Weights of a small GPT-style language model, trained from scratch on English Wikipedia: 16 layers.
Each number is 128 + 32 x the weight over its row's rms, rounded and kept within 0 to 255. Layers, rows and columns count from 0. Numbers have three digits each. The size before them is the row's rms in percent of the matrix's.

# down: layer 10 MLP down (transposed), 768x256, rms 0.199, rows 639-691, columns 0-127
# up: layer 10 MLP up, 768x256, rms 0.185, rows 640-691, columns 0-127
down639 098:136084154188080210090096126076093098132177194098102099119111136123142107144130077117116072151125162131116095067127140098172161196047150081112102126133106132057119172125126135102196131131149175180123107087139146105111085197130168119111150162104120137124147095159119171134163134112147166128174071150097122135103095158113118091110088129181086187091173127151082097093076127093152135119158
up640 104:155074124106116120098130127100177078160111154144108121159165166093149171129166129119089075119144124114116147125175128162145201124125120120119151081113113130125156126167088149145160101143073106114145171109160072089106130120128150108149121094119183043139144099144107123121084108115185139108125175098125116137127194131150099059099092101164144152078098158175148123137106179177173181135129
down640 111:126145121149105144173145161131102163061122114129149067099135184197130112120059157059158138139119147144158144105141119084073088099146110156117143141130128164201069180105119174093151134164149076091081134095074059113130157229137110090132169113169120147107131164180083132109182119134112126075163138142163135203119067087129159123070133057068122150157082149155147146091132131143129152141190
up641 100:180168117121130150125166159096131082102022076161177133140167126107140139120108076149119110134181101127133194114152070110120103110114149132117088164141117178129146109160143153059077150107113131178114101105088121175120169156091139155157158070176133176106089103116090073147163177095146160159112124134153118135082108133147084137081136148156154110122185126088208084148155114125083087182133
down641 105:110142163083128109104157076184120129091103137093105098167159106129120107193136100115104064117106087112115191149143124188188126129163110178142146077139088109136099102182132128124123109103149147139115095187152099112149116098174128129127161179094086138083087087158189165085117122118135172123087126168133159112138152145149130144166068137190137154178125157128088122175182105094119176118097
up642 094:172178058115096137131112136112081117156106130132193117139089102124102146154081116151113174123141112080104114126085157137180092137120188137153131163102133111154128087147091098118125144060105120115133086152132212078140103157138080186138085123156197121089146117129111161106163121091110117098116086140106140145101143114080132167105171191094122121090142155113174139124161151208044110147136
down642 097:127069145165115163100170141158125158082155162135096121042048158132167141129138160103140132165068121130071131169102099129064131123125074148209134137213165135105142149065127135164165099096164110050122133166139175182115174112149178100137181174119104178158125124137129056112093134089070106168104104155110133078126196139050171204134088148179138098156107117103154133109145082122150135086069
up643 107:145163137154101143166134137103103151042084131185186157096110160130141170181079143050148130121142150126059163103113110120077152137154083156153072123184156160171104158134143104162174076126178144166068125187101191095111133154141102095129150086195109142145180118158162082130124101130154138136127116181087094109136176095172124131124153093194132163122133037172087141141128109119126134144117
down643 113:094106082157129052163170082108136101110111184067205079100175155178099135138126106119156080101090101103187099176121134114140132113129161121167138147123054093127120153158155154080175166127102144174186156124105156183129142122074141124188166136121081115092137066079136127123119091151163147148196168102131100097072155126110107187076148146102144117134116125155180134107136154061118128151119
up644 088:129190121099169185064168104124103131099128092124077108159139130087135158156130141155117123158144128120141060115094117150163128123108169096135089134152118147074118134113119142116112105121118107095101150097081170180129114118136112106113166163101142174179150137155117121044120152137141092164159163126115127113120132127119165161108186108169104123110142120133073147157124097102074073175151
down644 089:139092119186131111151166119113061141130091133104181135078122150116144125097133113112167167108126086202158184104171139116088109071150162110134169097112116148163046101117134116134093148112115129086160119144155188140116129145104140150154141158152139142175066108113109172091207114159167172131083185173152086106155116120077131147187092146155128149183089112102202097143134128118089123168206
up645 100:126118116125158178119093111143196078155099195111140135152124119115123090135096145173131134141170130126121129053136145138122157131112174149124142114151088130119107084100092126152140133109090097133139118150153134165074160115204102153103203103197119162180084105126076096147088186107074090101083066149173175158128155074098115149182123086088157134113180123120158131100135104123121088060105
down645 098:162209120173110138095135165078111126062146120132070131088101170096109115149090103081084150101082152065176149081148119089169155156124077065086133163141147123132127080113119110084087173114144135084096143153138146096094133171161132121160099134142145131187157116093185114106195140093148149150125205114089148139131148123167083140096115103174104097155087105118110110107144115102150188197078
up646 094:142092135135110149174106171093127114113138151179170110107148099103122109154096095144102163127092164144223138123171071089105132175109149158110119100134138159154092151167140090197160119218094094102158123113092147082085133161173142129119117098104200154189152132147114162155157120138096093139091082135098195112185099173141135130087124085151176051108105142124142139084148123105132124140102
down646 097:145112108102150142218175088124122124147133111135165134197063139129085131169147146115104101102206106130126079110127109147045113092150145185095116171101155130210113105084109124122125136097137163161141117116087113150125152137080146102149061172152122098161101154092146153104132102096153116190124083145158140121117125140109086095132105143115172131153106093089159151140142108150124088088166
up647 094:113118112146125197143130088104115127119130108071137145076160130162106193138086130109103092144077096121117123086100146109131180094158131123113193155107110164108157142161184153105111126154150156117110148144111122139122159129125156097090088151167116092134104135175123135145123125134162127163128123153128085144092129106130102163145106129124220103130151116141098151114058121127081139137117
down647 077:112165121144126125112177065106151086109161172175151117206128103109164101148127090124153116118119123155125150127132094141093094108107093100129179128137108142100125129055192107100124168094132159161194099103090171103162070132103133170109074143108191157118110125157158101075120121145104115082150150110122108128097176139122101097124077143156052124158131105072119078132184075187153109137112
up648 096:130205140178145127152127188156136159086131096104102181183105090091097192186151105127139094111125144108073096105111121076119124179151100139151138126099131131094146135130110107122082143098104117107104184171123104097075148109138139062076150142108132160096131156174108142097147135141169156125099160096097130121130195131130092137156141083103104088185173155147176104095132133148163166105097
down648 099:079114103112125145164151120093134144143143094130108105115093110140202106108139155132054127118114142104140150114067118159243132103154113087077130171122075158189190135156093124110112126129182094104179113116096074113176124115157085119151180162114115133187123094099184130129120132119084110074162080108150099190113127146093124116122127134206109163140066073196124135109154188151131075088102
up649 093:129122099148109096147100168130093101170101126138148138061144119143119105118094109117091090104157114147069144131117130144099142146142074101139056150093150097095154122120161083160110103165168121119173142097119106186072105163115130154062124153153101189182104093129086120162129121120149177088085153133134172155239113118145073123135078111113097117117148158206124126117171094152170091115108
down649 091:154209091087131073100142119113103138126146120074167158156173095108136152164134114132141160113115132100165113135126095126157103095169141150135162204102052083136137077181141164197112092150102137138098168158142125138113076083103114120120129107066110070119165127111119190111127159135127149120144106114116103139070137195084112058162158151165115147130105130168124107105089168091133137150156
up650 109:033128143144116129108126136114134079143073079090184143131120163186144123134181109158090122084109129137140155232137126123087135138162154121120154126088140103103167116134093153157184126109170136179117217157137158121093146096106127130130165124169128100085140112128078107131115132099116087156103115075083089137163140089167171092108133143113084118094097071103159123100108109144141097071165
down650 101:119088156119128129157139101119117103114184066166053141078174078188103162137077130071094128150101147110112098118111128139132159134086118098086150124086102142130060124120157114120113082159169071134115135106109119156161104145140153087105081094118123140135117147187171129176168092169116155085167188148134115132158117116196141134103122098157102131151170133117117132116121130120100125181135
up651 101:121169098096092133160125072114116085067104100142120195124127105154186168099077147125061139134144118139082125127083092099103179141140128109076083087143144133112152114130112089096139122144138202093083087144165173150160097153131124150150183124112065033133103106084088141116164146150099147108155150171166114118136127135134094136149147142106120100114045151122158155119079087220117110130173
down651 095:116116110127124155129100147087094128100122113150183095077059132126057116147110052117149128157119139076129098112169139149199099132112146145159091123114135216084103164115118109102108203126088104144128139097070148132125108124135103148196110113095109175164106126108088153115149094138122112099151142097127150135171140084203102105098216115149110159140173130078172092098178060091158217124095
up652 087:127111128137110127150099157207136161109158138138119078121103145107120194175143087143097200138115101148126196165082120205127139084106127171180109190145119137137188190120138078111106174108131144115118104087100117096150122079157125128142124119150119169132156084128191153117121151064127168094148169146065169117137123078176096107122093103180069121085086135174053117102154101093106153094141
down652 088:148088148150155167122139148061111094187119133184126144133139078176127082091100179106073080093099129130103107111143140086132115104097108115049134097130170146146146144109055135064128167192164131103049099140119149101054149187156122094115151133129129143150122094179104147153142116123098133139103186145104116050164121038114154125193140158190180091126189101163154094114098171111121085168091
up653 102:184124162097142117085149125196181157225123108175088110116135142098125186063131102130079181117135121119101121146102043137181115144123135177155129118155087120155107096128160122110149136096109170126159168108158151143149144124141123122131096174140100158125147160106185089217133172088198187122104115085140183097114119184070120147164080103058072121143153148093133143168112183138046099131181
down653 096:085129170129122134186137141153098112076099079111142161120129136156126161116103146122156106144140130173155091125108161116146127123130159126105113185120135129122160191135095135127093118191089094161117121138128081168099143172156114082104106119111175110109104162145098162085133102145092081104078090141079094171091115133205142088087207147157168073082140135144190086121121144060162115044092
up654 098:159133098153066108119107094104102091098135184167126081098155119128130065174174132118109147074110109146082129092137147122145138119173144132150138112085108147128111135158121100107161165117083096142133135069152113071125178147086113099164166158109188131118207128087130117125151120203141060126128139089124173101144151084119146059155115125166054199100189121151132136133040161180186188125083
down654 108:120108117138075137137145107178067144171153149097121125081120091164189153086113173148124094073178119175155124113143109150105128132127124159081121146153101221118099130130116082109131149180084107163076157125155129135085151125167094189153102109109155162182164151098093135192091080055158108167130178125108166156122125106124121186079127118141152124129148084160138165087127173071092167117155
up655 098:129115162158073079162126115152095143123100138174112149167153122155142144157118130147149120145174141124114154154083094109166114087135122157149173191104179095159084114143102113130113147087171160119102126146134155085123131170148191131177172155142097047030098137176147144123141148088080096115092117137152147172113146151088092149107113132114187110149028133124158148112146117099131130166191
down655 099:155106041145157141144171102136156143136140142092125148133132099116157079159148126135138132099070182131154159164156198135178182174143147106126096078116132138115147123107093124168182125176162057151133137114084102117100154114087086154130109121122164221146117177038123104123152147107187159166145139145165140088150141093161155111217148157126093105142166144109109082168174190161129153087089
up656 098:102092146103175099131113165046174099115092192146099147151164108101096096119089154079108110167129061129117131188117119131084083131124108124060175148119159148162155139115094116074183110109098130185131130113100173179086120149183123107174123185149119130094097133122103148155124147083126110174053114117137132132098109185110166159108127156140081162160156157137099122118161199101160101091106
down656 096:109189100158116085135140125141047180156129067137139180129134108114132144197165139176136120119131156120133086087130155127183184116102214095134173109115091107083178131111125164145121151121114116123183180083174212110167083089094174131090183122110129095051126175161072207156146181145137166153131152068101165089077089082114078060114103135091118119143129124132141115189127123118118099119125
up657 094:138097113063135091185128124159136070099180083135166088129152154132098140150132160141119169082133119118121166113128134099121127161157154142076084136085106087146133101127137160097089107174130106115129111074116101093123117204111057069162107177120140119135152186083099101176125093114161166173151123128121178138136111122152125069158128140133084212130190164138149130161146156134112112164046
down657 101:111140138150115143153095058134141092138122078137157107131096151119167097127202104141191130150155123130206112157169137112132054146095118096182182132102131069127135116127146104071158170143149103102156135185162112151152108161125156142153136070155156166070143107092131099135152115172114134139142086182176125145108131079094150118177109098145105128113117142167123120180137137164151094158177
up658 099:163184111119152066155125115109101119180122127125118153111139182167142107132108123062153117079097183086107138107090104071165175149088127165098154132153187095124132057137147115134137056187140161127162094180087138107121166121118088079144122175132067147125182166141111120166148127199138091114100089161145188114142167169104105088102133119119153141115165107151112119146128129089136173103105
down658 102:167078110084125161173181118095099132113140157131172148137113160115172151124151178192140132166142150114044065116153082104077152154145131141166101129157139129136110180158105166150127125127124164094077123118102162111077116167097087125089153112123146135076130140192080164126133142099094114127143107082073095131126151090131106118130176140087174174026122123129147141183145144152115065157158
up659 094:150094065099140134135132103130087118112132157097097149105160101146116114109062151119159058102139147143117107112139156154125081125129093117157134133149158125148115111126108149083150144116202116083169091155101193128152144133175147107121083082071093186156142129095130086114172133165116153187206077093120158099095083167135160127105136108157176118155095148129158098145131196103133173080114
down659 098:123121158070126139170119107166116139162079116113159183170120116101097111076080135166152088214173073127097104054093085151134136142122175142100122133085157103142134125089136146110097124132058144095081128213138164120089151135177170066127093117098133154137124161133106115144096110105131142088147135072118123080118056077135110154153077146112130080123112186109126152130124091131136086128192
up660 105:185114112139162186130113140136133050106163091127174161065111160103136140151136131148083164173179132109131081161161101175081154124124113165128140160104097186105112071080100137134150151042083113099109107114156154124098142123141109172153112187116128085081139143139159132178127118119150179102157132108152179135156118154081121080094127129165146115149163132164136101123121152124140116158122
down660 110:078094125095131135111135137121101148129163114132166102123149136056156093097114130151115146080105068132120132147106102126164093167095104144094130061111141173085104084128106133130144083111103084135161184146123088096114106102141141146152112158158136118107121113141163093151098132117151138047151085137163131176115153129214153184177170084107114160054130123111126121152147191114104181162113
up661 093:126191131127126099103138149162057120137101076094065164158143102107156099127139093135143140116095138108095125088170130184146081116179091162108136165142157172151088150165159088100151099101080149103154165157080154145151126161120117123084138124136198067084087098100111127095118083155152063107142137033104119127139115147152094131072144111084129128165144090149131142103131146103088140158141
down661 090:103146126129090139149064086126071054172120146105078128169105128094102085116202134189148094104136129057148143133143158198102122131105156130152111150142061143153105080126146119145183113164153089113090136150066119127221150189120155139127079149131089074173128101145141141117111070120130119161195107081150151132112129154171118183140165129089110170160115108143138103105120109137170159141095
up662 099:166158098119162174186097120189092147116155142083119184157139114132121113138132133126139145069111126127133100141106159131085139143108116117139144089139143163123112145172106166138135186154016111095149083141147174052153125119136106079113153106113115155104137117099106129120128134191122165029133107132078130128117193104124123171139103141144195170147077163056139120046226152152147078126126
down662 099:113175097126142062127097134134093150097121134136119086126170126146157114170131119117165126175133106114172148134077154127113158138128122174108097155165112123142172149184152143140103115108170145134139128161158160141166123096142120065154205113090118067155145162089150125118142141089105059093139131109124104181096113176166115140110066181150117049130167093137055199192108145078133154122132
up663 100:146092088088176116106081100117122138114178220116167154125126115104152104114183169156121138137157148145150142175121168076149130138140140107145090098159164083188107144102055131116170165162140139142045124111127191131127128126147099084147103148124150150163122156131115113123141201175080100082115110134109068116166169136094157125098132139200162108160115132163105129122077184123162096111152
down663 104:100162166184112130153157098150075105157140112127104129115101147124159085107168157129146106105127100121088121091182151099125121094128152173132145124097104027106148103145154133039110118195173176124195159062138110132103115138075146114192129129182112174113155112116145130146147093100140143134168141107140094178165146102123086135083141155137114143122120141139136131132155103137160201087112
up664 099:121126105128105108087171142165167084092136082104108094151099158160059106152174188118171134119118165057076173137138149144128117128097180090130131149089116122091110121169051182138187091088140153119096079162134187132137145102098111152142134140162083144172139134140119109144148164118105148062123133121165124101096191128109142111111135140093145177166047154118136151149161114109142149111130
down664 093:092116184133128126093090074145102175134126158145179164139152106086134187140105143142138157115113104142159105154124075099049098090120192185138117131154103165133156104109129070123106176124112150128129151128171132133103134078143189137130166130164111129190137126134135126131095153128116134118096102115127140173074132104106095114119118154152166151151133134142187113145120088153118079169177
up665 092:155186103122189041158151125166095169121098136116086123142097129176142109124158169138129146138191128182137077103071103094148131122138116151207120110077131135160123193117082111085191134131132108128131151151131159165100117134132095142139124100127138196162136137131110064119106061086136111150166149069154150080143101118131126155070157110153123089103144149120149161157140183111111102092132
down665 090:116130113071095096083125105154108120152111144152130096163097140091062124195115169176130137160168110115106156145127115138146174122103128126134108142101098144129090124123183086134132091141142128111088118174152138086104147129117135111144147206091132150133146094137097141138102088055191168099108092139167101194116115197083244125177100114090113140094189089108040082128133124139128112196185
up666 102:096112140110159145100103065110120120118137137098158132142135161065112119132138129163142093120064129137188168175126145102150110104188206168123078149118131160076142166138156124106125061163098059124127088129207083142112108151060078101073127136170141187133065157108134126124162092129151114117124105165130072072177118132134093117205100179118125133171125154206093135110104189133139102157165
down666 099:083115124150193126171183133119160101146094112178097168140076112143142142121174086158129093088164138095099081150148146130129160125113111096143149192125102143079110115108115138093147162105161122155083079135120109129128087082106135164190105119102047141131155100156153139138152092067080200108133104137134128136150133080140058103181116123104085166109132108061120178166165126142101165113095
up667 095:175097155126112149120088123111160099123139102119143112112122146052172183064136127122120087078071146167142157139116140167159156179189092142123105164081179110149098126144134087197107125149131163130130119064109179189126079120121143134144116128151111110116241097083134157139072124125160131154091126057115093100155139136109035081103124100059163119120099113188141055151153169112176197145131
down667 100:067087142087129100073121121187115137128138126165147175157124106130127142167160115109175109149151040134072081147132125162160134029143124137162161094146151108136150133119029122078110161071135141176136192134119134088152099127115100170109166129142067153195097145130121154083154106154120168099104154158100105147098177119150156095160145158205096134142137151169131149078179110102146158156089
up668 101:162175066100131110101177109158160127113126140175104137141116169165133174107143082186152140151143113129147104154114141083177148170143150144174089163079178093112084094150072145101147110123074128163146157158147167127117138107080201069111125085126073166129142130134162163156089215167154170088033127147140093125160101132080137153141147104064122088096146148104098119101081131058249107135150
down668 103:112050178103098082123180187124154080163181089138172139184141128154113113174144151083156141107113135093115143121156157164162157105101102092107066127110123162135119121109143068115125108099196124119104150147211105157115158162130139117090157130162082120189134132055159130119083144135150093112163152146078114144135107145055132169147078181183105147126141182097108123080103136168131160173144
up669 100:128145132050075122111069138171181156115103167123060107147113166113133111113219127183066112140068121111164065103144134138068121143157144161115121128139116149097148200156141154187094193150104160115111148145136117146162116092118129148186072113155121193115103085107139082150122187124120177096139183112108140148098218144133188130123137092082097173138131130170133100061087133143131139112121
down669 095:117069087139140160184126111134170104112165108101136087177086138121163130167128133149125204119170140135089109141120157080171117167094216073086115155128157080162135117163107132170116139124156099135154113184072075206125134098076140127173133116078108145098197159193127123158108117128102089174085113139148129170095067107090177118171121145152091086101090182131112088128122083142100099109100
up670 106:136165090134084105157142191148135092151153148105140134150129143105115099099148106125112173126154050097166142130131130177139119147140112089128130136158108119164145164127147136094063117139102138174111139118125160111093163186138086120104167136142147116140150167162139163092166143118152127156094150131083166172084167096107093102165123119115142126143122159151098227201104185094132125090174
down670 104:122139176133103186147172146145156143165142130156124168140126121148095092095152067145133117124135208124146091131221129065146111146102108043115154109148088153174074105113070094147136120093135086167071120102130126104108137101067144169123102148135130148189142131155135158101140110119095157119128149168169135123140155111159139160130176152159131126143143132089192131073085135149140038148168
up671 088:145137086111093083094128171159068092082197156107152123101168187142077135084138140119142062084133138128084105126131141162124097147136127114135112095118164167131164109109118138094105141135171119116113136121101133184166058144102133122086153154115122174071133163149196096094141115200180108119135134092109140075156121077220186200104151144160114122110175094124158114139069119155162108102154
down671 089:142119146095122158118167115118145110194095115126070094156146131117154166101111148152138107186109119160099139099161141078129093147100107149141117102148122110103172088167151083112116112180116082154149139127167109138061170088202108133166138121168175179127138075163098143147106161109066106168150152194139174125111159131134168053068109117103104108171098101130132087175150142134142057085130
up672 103:090187097162153076131124124135125098115124082106157122136084066112149147132167156154126180127093120127136085107089142119126105054123135123129131151186131100133094095134114135105183115090159063076121102084090099038087176127124090139154167120127111124177114183089119106145136153173140156092146155171151141087141141144131129100134094123126167149158175124119106187100077065109118124122096
down672 104:190154109070116103156121103169135196143153106129157082182181133155065133107128113113089053202118137163134175095066124132086195082134176151145110146135162118147157107097172187077110115142103142127180103074176177175139088163118159173115094147107177119070141129128096141127133142119081147116134079130126141145115151172107094128157102106094145148112138112110050147077190143160135073160142
up673 103:125137067117185128154139104149136103126169132141107107099124152126113151145099132086130091151132124125120092153094134107135080184109117137161054091083148119127082170098136127075131099080146121098202100091135108169162161131134078100117105126094132164128155123132109165171079093139077120093107130116125135124139138144161125100157117175145116113158069106061111097157156100120121132171144
down673 092:124169169123121156127186136100119126101140140094142121132123083126143133182117144110127183119146085131107106113087151136154153103106168124072138140173066102147034091140111086128145135119109144136141118148112158098078118169105116121152133117084091134181155085157146135137176140156128127139137167154125134146140092102118153115146127083046107178145200119183081149082152118139154153064126
up674 112:095146105161126133149173138121094101173160045128177134094091143137127141141144140107169120127091147174109113164104134115148156111166120104115159124060140128102138116138135124163066151175113145110085103061138100174100159118077128126139076101199156115093146114201147156126121179164137177133128133127129098106090154106090080105152110163094109118140050147071184159121129120080069082101132
down674 122:083093108165151170125132063171097118175164139133134107109112120165109214081117115144135144090078176112153170103075119092121070141184163174121127138122160067110126117093170112133122126204116144119071139127158176136153132185120146099144106154154154109111142141144144191154134152102174167102148115137175152112098060081161069107108161145109111179121135156061152143093069109075091109111103
up675 104:157104157160110088120060136148156069064130080125083129166136155146175139082147135110143107115155104115166150164092129139145171136070102187121096118101187103152203098118122113084095125035143127108182104111103146097173154148055138087154163185115078109077130142069101124189080127136088137124146104115161189122140150083117135173125158093159123138063085160079114129065165178141117136158115
down675 107:108082162145111091146131085105150102147119160017139101167166154123043189173140103135117074120142124087134116132145052112200140100125127131152122111149093117082128110148131151094150128142129144120154107117103103112156125073123115152138110122095194157192102096160169179140075114202044137148195127079134146089114138148121084094185108099100108146182153162151067099123130071114125120130072
up676 104:135178089074123079101098219099166179137069060147117156156078124108105079168082074114141128123143099112207132145168138130115153128152095124156111128135197144155150132118086069128166145068136121157089140086143140164068148053116116068119163162186106105135130185106167097108132119092165081132160154088103155133089122173131135082136162146121141114126084081132102076112192135123115111131129
down676 111:078177136129102119127166115118132140130096106179089119067155078081145110149134162114167131173073158136078136169138186165128132101121149083064100083167174109141140110105081143174119147083184092165118133104135139154140125139132101136157153060113180117124093174119116144085173122120092148113183135167183109101158127114180138103065095130138172038157162144104162138126110168122147113114133
up677 102:179173162124098097137102145227136192140130187098150177057120152164136109139166135062129148037116094072175079099119119135181129091131112129124120164113123068108154180186154194113201113123090126108174133129092140143120129154089141130111095139115108100109081096109147124212144124089150132135069160106110138110159151082072139184116171165154144145150105148104129155178135153115156106098145
down677 098:147171117092107092093163175103082084099095134108131195125136124184118108159124160183193133127082159096086117173112114149105123134144106175129106136160164194107092149095156114137081106078133147138156116169218142153094137121122138153151097124147181078049111136113131182064154139182141122137121099140189110086109135103147128165078116149127157189079139114175156131141153111153147115192074
up678 163:122119077115102095100107119099078107126092147172103092192163094143138194123172061073118108099161101170151120114134156158166089120149105075158155142142183081171128114154121145128136180124106114147189096108134139141134135100165094133178100077131111097164112072133145111060129143174155127068132100039121069134135115166106146147136114149127199110077114134139103085172205134139181114126105
down678 148:095136126122110079119120153127105105151067140167059117200157122070164151179156118065120057132177102140197162081105098123113103162092109132121103141104200154181096107151105142097170162152129123148149108110145102151098094100201088197176105112107161083139074094118103138088099064131130134092092107103132148135129126106104175182162157072148151091117119152159086081127183165142125107129123
up679 109:134105205155144119177135155095190157125154159200168070141154157125074097145140166068074161118122050128177137121101085079174126104073155152132135165171179134083100181133070076128117112142135124147091163132121169141216145129160181133098158127127130101109183167125152164158160162149204127116109099103134071119075092130155167158154129123111106062104178075133097101111102130111108087113107
down679 115:118071164128121088136131163112146151176114087176200129126097129119121126151113106112165105129178070105152152074098085119137127150127138152145086136129153128116104129154116054147095112212159128162134127090116134139117099164094144132168065097124172177103132096109120135100128131172122086105108112071137180206135123137154147183063169148153099105150133105054107122114172105116129111166105
up680 103:136152172164096119130104133161135146098101112113145110131147102146109171053105137129178132060136158087171119050091077223151154138100144115146093134084073104121144126090137132123136127162127156169168112122136154104151148135175110137113123168110081101126206106094169116138103125133121162158165120154054176118138169150094109134069154103082163196159135157141136116121138114096114125132110
down680 094:121073154150166138147153175113171107094096108118073148143167110131139063127187092155129099180115106130098171111158151098090122208117125127145148108152161151090167172140134109096154084136156135157131153151119155186111173082140104183115081124134122136092120147130130115128160156132147056148151143135227104137165126146113122124166107102160156157141148085112101056130081107169082130078120
up681 097:141138157122079106150123132095169162081133155179112061107194086149120094167145151136129185111136102099119113218127139140128159142137102127173124137116169220088146072096109125125081134125093123082107135136093133119111163123097128115158174151090171107140137121118138146143125089199120129063173150156150123111067166125100166141116138162146135172158077161100133135100051129158140122187154
down681 095:149133150101153134126150134125077076151107038173143149093101150088126198143104100117107101196119148161125170102115056148145090089111160152073140120102080145140140164157154125118173147171159183172087134131134084123086088133140087180084080120192057186122133114137130126062134099134157147122131130145058160148163140131130093100107124154102146133120122103150168145131157115080079093113094
up682 098:163090115116115165139103113112136071133157182103135099090171118118146101116083148116141098150176161082131120104116142088125121170165110140120134160171136117097172126135151146109137114142144190174096060087095122145056173142098131111137168128166100173125101168112109161096116107114079151120064092159130066147123130105216134170106163197146149129130149163198186175128048092047136114149132
down682 103:118173145137142121121103140098188119093132127133128153131153181132097151086081144105072093099151101116093125190093103111065095172139164136200112102113139173116152144116119065103148168122103088121145131124082127102134135130155116162181098064082095112117113142072140109127097086129134137141083075135169136132094135121090141088093143104177114141118074078160098105086095128095136172107131
up683 104:191116102130085133210130169137148177115121132166185149068118100170090074164089143087102140122062153165120123108151090120157062176169117112129154137150128108132076122150089116113175113187127182131113143097102168151179087113106177132150091141159124112118108123108101156146194141140177172166080153100144088138121126171100113134109192108142077132193136159139160062107112170097156122175140
down683 101:128140098107093143132167149175143079157201095144109105130176122120075112077152068155149130117116121117113113158147100136101064123146174184100128123099097160122132122119143096097121131099184085080167136093086135148132116076138083161143096144133025121142143135161142133063127122168125127159147059133144154115109146096134182119168142108068091119178084162128180120104159068179172159137158
up684 102:182138107150181161121131146110146111082138075169187103085158155126127057133146169126149149089113155149079113119156104100076089159106198089156142142125148139146148104119138132157160154177144139072166134199125108192131146103134128036169176125129141102151083140168179109152179111174119135126108146146092156093125090135100076142124126065206150115106148122127145121128076135164112151175132
down684 106:106098108069106140073065100174127174131137140122177142225096118111144163101123108153105091132136112104138121113181149132106127131076079165146190150142105151170065124114124180126173145127101155188145115134175097161093108147134129146074146153095090148105121177091118156081114133086159139106104145122169159139118094064100081135101147140171141162104081112146081143178142093093146092135079
up685 099:137109148079093125141129126145147134131097173115177101155115166083126105131109179165150176137113104161155100140130170111155120131098160209099108148175079104144126105112127138112094147129138114127124151091079129070085175138141103135102171119184120094127099157108106073148080150131092114114162110140091114193132102104129151084160082177187133161130099062077090154151122106045123148097092
down685 105:142123148135132077137123170108112161181117132109050141059106118105115164101101150079108159146067142104116138102058077065099091134171130113140107181144109141128145049172146106146119109137068083125086136152129110096119157111188154100113128091135099069128138129104135139124059138174123117156170116149132121102129113120174153112089140151109115125123093108181140129128151132123122056123189
up686 091:081136153067124182092159134147131137081132118101118103165181155196122134101113133141210132127129124105101111127160137124148127135153129121178091126122090189126091157116120134124097143167083147108119077128163129168148143187124126111128066110087092112134118099081106082150141136153078193140119082165042069136134134101154135131189141042121094104108111197114115125127124142151106131148176
down686 092:118143116139119113143095054069122128138175111152185091129088093083142113128129110142136152113080138170142177152151108094132166098055152100071113116132122102149148127153138103181121139091089157101161208148153070048110126160126120176094203077124119116136131137187150123089109116062147119083096090092146164093110147183096072126071129131114172161132168047161173121151154098119154104092120
up687 092:106204088140149176173125190147094109172162156125158140116205071117126106137160183139108136095093100118108103146093137186152134099071129112087176081096131135174125133091211142099118109102125188125099080107155161129119126102139071112114072128096124188110170108055132114068123141130123108085141173130115167101147136081151154187143142157115166139108122146113133124128105108148088163101141
down687 094:152090092105093171071173155136159175093120165122146130126197174067141132144099153087153175123148164160120124147163125166115155129115092128107122201164084129087143113141166105150144149100130144130140159118153115164127160091195168117133122070196126106153098104134126150111120127146189137172111113216108106120144098197094131145181112147138060143093124130061084098097152141141136091174196
up688 105:135113183115137092069137190078102087110082098111125092119184121099141165144077125100122108161129161095135200139096111102152097111112156096078104128144170155123133145119062107100119102134094148126121128179121165135144115103143086135176157122145090129129096130118162153133091123186161146072122110145235139092073127080090120085090167157149171136080220126135108194128122100119089184122118
down688 107:203166154145101160136061125180121155098115113107119138135106105120172126097194165194104111105072105066129092108128136121071111129105157122162182136135133171163077150119109103201110120127136076122097110134211106076153065114086153152181091183139120090109120133150099073112088092128110120113209158128159070081174115094167141145167154134155130108136017089100142114117117136177100135156149
up689 102:169099101077160188160087164125115084143062112103143134109090151135129122112092166104109176117114103149104102115096091109086131197129144076108095095123145092152101118133113156094132145117118037134109112131143184161095150113134120135147148165183106087128080159142142122143119175140132120173170101125134087124086170144132104123163136102152188113120099110143132143116181157122111156087094
down689 107:120180153124114131111119152149144179168155129143168087179130132090137087132104101149145166104119123126097157146145169202138187171112114187127138134110118109136133147083098149152104169147179087189107179152211114083140085111136131137117064155125078146150063139147069117141154091179110161126182162111141173119116095129111093151145129128188097101180190107138106127105106175098078096076138
up690 101:152140129109098123049114131122151194062162122126166132141079095148087133105101126136122131117144129130122137107113150120122130141222127102134097148131109087086083136193175152124108108169113099219109106144157172135108112135130069158148138131126095135130097088078098173169151137115113144141182191151091127050086150134155105159140106118172101105219178054097094158151060137106159156179126
down690 100:066146152127162140145125097092143122087178104111099129129169099125162169192120128147066145129155106103162130155082122113171122160134128127111120122168154096150147206177104103196104111119153136118115142173171148137106113164179074163131187114112152138158095116100151135147154113161133128091106126134016161077150136190088099106112126139132129098108118124175125136165050181168126124086152
up691 094:214121179135126070114094132144118055112094126148143095166135117134164137113157164090149083099135100127113156162160160181103093112093157190152127173103157150120060170093113121099144082195186173140098128146109116163073157141113133164104076148132137098094187078134130071108130181161149173172125109149146077112150149181110093148174097110142096137114104102111105073137113123159089074163161
down691 099:159179113159164130109193187115107137109076171079093143129152144159140131116128127157112123121137122122130100135114130119146115133102073104081094101176106124109145214159156154121106118129150130139124095148082119118134148167129123148117137084090157160134133108135106124151125106098088080131083090172152097119085158183076129075121109118165120136172099156089151101146185157071138152180102